python train.py --head_dim=64 --norm_eps=1e-06 --qk_norm=false --tie_word_embeddings=true --parallel_block=false --optimizer="soap_variant" --learning_rate=0.00546 --beta2=0.95 --max_grad_norm=0.5 --max_seq_len=1024 --max_steps=3711
Each number is 500 + 25 x the weight over the matrix's rms, rounded and kept within 0 to 999. Layers, rows and columns count from 0. Numbers have three digits each.

# layer 2 attention key, 64x64, rms 0.131, rows 0-63, columns 0-63
481476507551518502526516542503518507521451468540567481466502548476504492494419464492510516519510501497543497539466492530529503495520489526463481535511475523499490534531493515512524500530483494
556478512451534539533484456462439480536476512423464526550526499543525439432522529517463538486513539505515525487512490482474535454492520486542490495523494471507557483472528497458459468456565535
472473479512464521475499500492535528536487515484496472466529507478487547531501461532506480505531502512464471475508499502499475531500495475472534517496497465501480489486501481474507550537462452
482491513481537516536471501463495520496524481489504506531517449497507471491509507483536480488489508479471508437505511462461518514473488498484576509492506493500545489501533535466454491513582480
499538513537514416475468494509519476512496497474481522506495546447539519483499450548496503489525524492516481535455523555546474493541520478555486457536470509489470504507464501542510488525493499
471507496533514481485498474494492540492513510495511500472536481495497502530511494497510464505472475519493471457518496505466487525479463517499548511506495491494500496482506513496508522505495459
540533501515520483527524506576502512483469481516504478519536528537513480503449451520490489524500484505528466521465472547520499469452528518513522499488510595483462479509535511519445480554477514
455500476501477516505519509506527511466520484494515492489521469477520517519495494511538477510490497510484483476515462496478487547498489486479544520484521501499492500481505496477494528482509450
518493487470498481478492493465466533547554497449481517512518487538485499540546507510492492436496483434484485501464476482456489476490457471539524503496526479556471532493528450454509513520457486
506485495506506505535497507499471459504508495487551508510470520487506497453470508537499523514558538473538532538486514508536492497531504519512461488500499493518488523510462486535524488470509518
469509486563497494529504521522495465507502482510491468505469515495544526486492482511505511525488444524474529513511482530551503543543516500526499511501489573504459562518455535529426507569516460
486493498502472532504514488505518517495508502486506484483489467496511532518520508491512476484502494503489483485513515506498478532487483496479551508495512466494508517502501488496526541515506458
433524503483515513492487526547504506526470493472533487432506508483545535513489493537527488521484540508489509486524490466491483517515499487494544508509445515504461505496520487457459497563487463
488509487489502517508513500478486538480534496488505483487496505483534515510513527505491485509489497515491502488503484497496469526495512489479534511499518488513521509478506487477501531483488479
485511478483483517495497509481498492512520489501484503475484455494525503520496504523502485502496522484505488492512472495538498530485477500498547496512512471520474535511494506485528524513515474
519513505484497498491503463496436471484516461483478497490496497523464423469523541472498532518553499499496563482523474509520538465502534486496457481479488516517536452485476565484537450503535514
517477492469535526495479512552463469496506494476471491540482548508486481502493503474479514480533453469520522551491508461497498450514558490520440482516481510527475461530491514503474436508499536
515491525485501496518485503509488479488463510520504522516506509494483482508515501501502509507491512507490505530500514502517490485520500515489462509507492524492499511505504515506471496515488512
481531488505497499486497480483514496494530501505494506510506516504504496507511514517498527519506499494510483478499530503454490512474479504482531510485496488502519493490509497524506496499496514
553488568453499499494525471510493411519466534455485530528486490510464508444497466461449529485483594543521519503531516527489553486511514498544489487477517563508500490506468495497522466488538518
500480519506454508484505508491484530523494510487541508430533515468537538539446460487536478479521508525535488496524481518532477510525463530491547516456484506482476551507473481488501556524468438
488494489493510498503519491472501504495515513503488495495490484492500518519511519488529483480504487519497475500474473474500497521488501494487547500495497478516509493506496502501500510479528477
494494500532466509526449523448542518487486468512518536482530493457507499521473480506521494541524496494502497527483559529515497501501479522501500503481519482467480525500441486493517548525465458
468528481470475531512508512497500527527507502471518509474477467489491509502487504520526508505526509451501493518472502495538488509471485489464543515496490471517505481493498463508541531527505510
404495482542506506472517487498505575518566496522517510418505498499549528552485501511533463502501483490504471487458486490517459558516459516449584534494509483536467550523519476529517559502486480
531508516489511504496500474512491486494518497503485513536497497517506486484537521474504507492509494504489506501492507498483514482494502491520503480505509513513512496493486499499501477486521530
568477507455557510536472501503449468521464482461448534576482488552464422409545553477464549483532511498497567565493539504481537388513567490563421475516466515507544471496507506504456435488584587
497496507505497503484525492503537490500474509508522491476500516483483515507481479510518477500496499497487490503515491501501500515498492511505497509485492502510482486502506509506521516516480480
522497523491495520467502432474499454489496520491477517544489518512462454469556516547476539523494501454479510523530541475467534506521530519567465472513544494479541504513535520545526448472504533
487507498526482492514494491525508535516513478505516490479528514491496502526495482488513497538514487535504493502532480506505480530499501474467519494493496511521475508524519526508489516544479491
506527501499546518469509500521493517459496475488526474527484514483482528501503525518498505511504470503470512508502514492471520514500544509504469523471493510498522517530566511537493490498538495
551527506491518468515485491477541456446484510480520512539493498523550487461522497517478515529467497494466485466557503552490519491503533486502483488507507495486534485477512471487484441466507511
496526507479493521534490508485495492526487462457513468471516509470518484493536509507527536488489512545499481507448478491499482502487521514481519518488486494472484519518488445490497462559506502
494482517471523500525484473510509469428485543504495501510509498505492496463506487505488487481502521482502471510504491518474508527459487485520488511511479477421510491493530465506476485514487509
480456523504515536525549505515479498497464551485488444505487509507534515510493523483468471487547484499512452499506463472476536507496513524496498513489479489500518506503501513467487495530501512
560489508521494518513537528482525493535525486518495534526520488511492512510507483483459479438439569570476476533469524491508487509502515511505488463494506523483493562513451465508480518519472521
503498458516490498509494485488487520463485517521514518486466526486437525475469520492500482514489508507523468480486475512479537521479451509473515514520498469479533465462491540474496508437492516
509517515483494493450534481427485515504523507498501472551514500521496451493541501531527509489548529509527487443496493473474481501497449511507504513506522509551533462489544491525492519477548494
560500476484486481515475488495543513510478467484529414490519495485494509481509485519510530484445529486534529476528476469505485463504501501476476540463516507434560498471529493497478466570480550
478525499500489502443480452537468526529504516528485461486501498580493501499508469509481520472474542505494493456520464500461463518503486454522504512527515537512488488492505485490497504532518516
516518509524518490547517495474506525518492505509502493534533471456554490522537489493515489509465455534481480453505476503486519481508474519451480522479499480516538502523511541530488478498500529
434496548471476528491503489501479506524494474473473537486479522491455500528531492496496524482529519497512497543497514458559487446496504519516501517514507500491440470514474444481519530515500493
511525497510513489498466495525506484451518513507511486507520502498516505513515508510490517523493499476455520482552515505450491496507529461509484491504497512509497509518537515500511490490473507
529521520477490510473438516509510538542460517447506528501514529496500508511479438491501503455512520554496481480526507494513508484508546477515497468462445530501517494492464504489504469518472460
513489500484503477491526507488462509456513488505494480519500522515524475472508496514449482534492545517518516503499499476461504495496482517472493494493517521500492514476481529497502502506497523
499516469477506498497520481520484480481497457465530514454503490496512459463517557501542523526475476518498530467498451464558503496498556494511493487484496460497501481473542514499525483491532481
461481474541524510529505523526525495522529490505506462506497464521498521542483529485465471478511535506451490494503534527519515490478509496484474526508509472496466541509478473483499540535501509
503496522534512495473529518518521544544518502498479473507498488521508504457485443480486479467514543536522490514488491544457516515468532508491508507504518516494502507507540487532523512462507464
536496504504478496472544488493488532517470439505507506489517495519434486510454506515494456520492507491514523504492473467523490542475517499519513507511523513520461518524511509516533495479509500
496478507518512516511523513504495474497501481490488508487528520501498522484523527500459462484508495523519497527464519527460539535495471543495498493475503460476492488477502523502514507461521483
487475541494477512519550453530491517495529527505462523533467510518491516480516427485479491513457478483513480545572504449519510470545519512520496477532489508475484522531539494520497472527479517
497519509462493494504496499484474502487449482495510473509494531469489475446525481544485531510521520502510503519525486486461518496490536510513490516491478497491494461496508516479490478494504477
474506489523501510484515519469520521497449490489494501507531515466482508527506477479488488477533534541516489520498490518447519543505436519499513539484489515525512499547490509534507523530517456
502491454510488525534532494497492495471498466510498557544487510493479554522482490485465509452478453506521523468430467490474484511504506470503485498457517521533488454501497521476526516451508522
485530493542518472511506501510525518512521493512488510492521472493532504541518500503521512497482482493484499483523453495522478488505525460488513512518491504559476481505486515511506519497478502
492512465481486487472400487538509491442510500502501508470491531503488464490503504537507515497479488445496513528544510492510494525535539491525478464512508475483480505505519520521512495538475489
532481474531489482505504521463502512497492543572551513518540522502530547499489492466465426482490506565485459482537534542470533460515478519482520452503474466504542481514512561504470486495517523
505506460500509496460441524509547521540489494510524488462494489527508507488471480479503496466485525516549481486540505507527492461464546457518525537531522495526481471483503468465493520514500531
520488505482466468483443456482456495459550513502480553516468541521460506504460474465477474447506470479495518476519498522518525465509499514508482476484504515539482515517472509492536476510531516
496508528516512507524521497538509451489462464506501491491461519479529546491542467505481530513495495472516527519569468509455510492513517511518491517505503525502447484525487480460524502465493481
497513505516504526519480490501467499496513516515526484497499506548508498514509528475493495513522482504472500474521484562440477532484478492463528473510513515513539479485518508464474508492502495
514510471497495518473428503568521474523511529481489550457482542493500499539486527474537497495502450454457502531558546544515514505495506479519482465507524500504489493527434493477523502510517506
494494494479503496512446492529517463481547490493502522479520514496467496487483506465511513553489530505508515525473508509496514521531529520492474483525504485512496574507494532493507468481510508
501506523521529502412487501508516503501501503493497436468532543508472535498500459502499484512535497528533477494524547504474543510498517496530513476496483508489526480505561505538489492543515462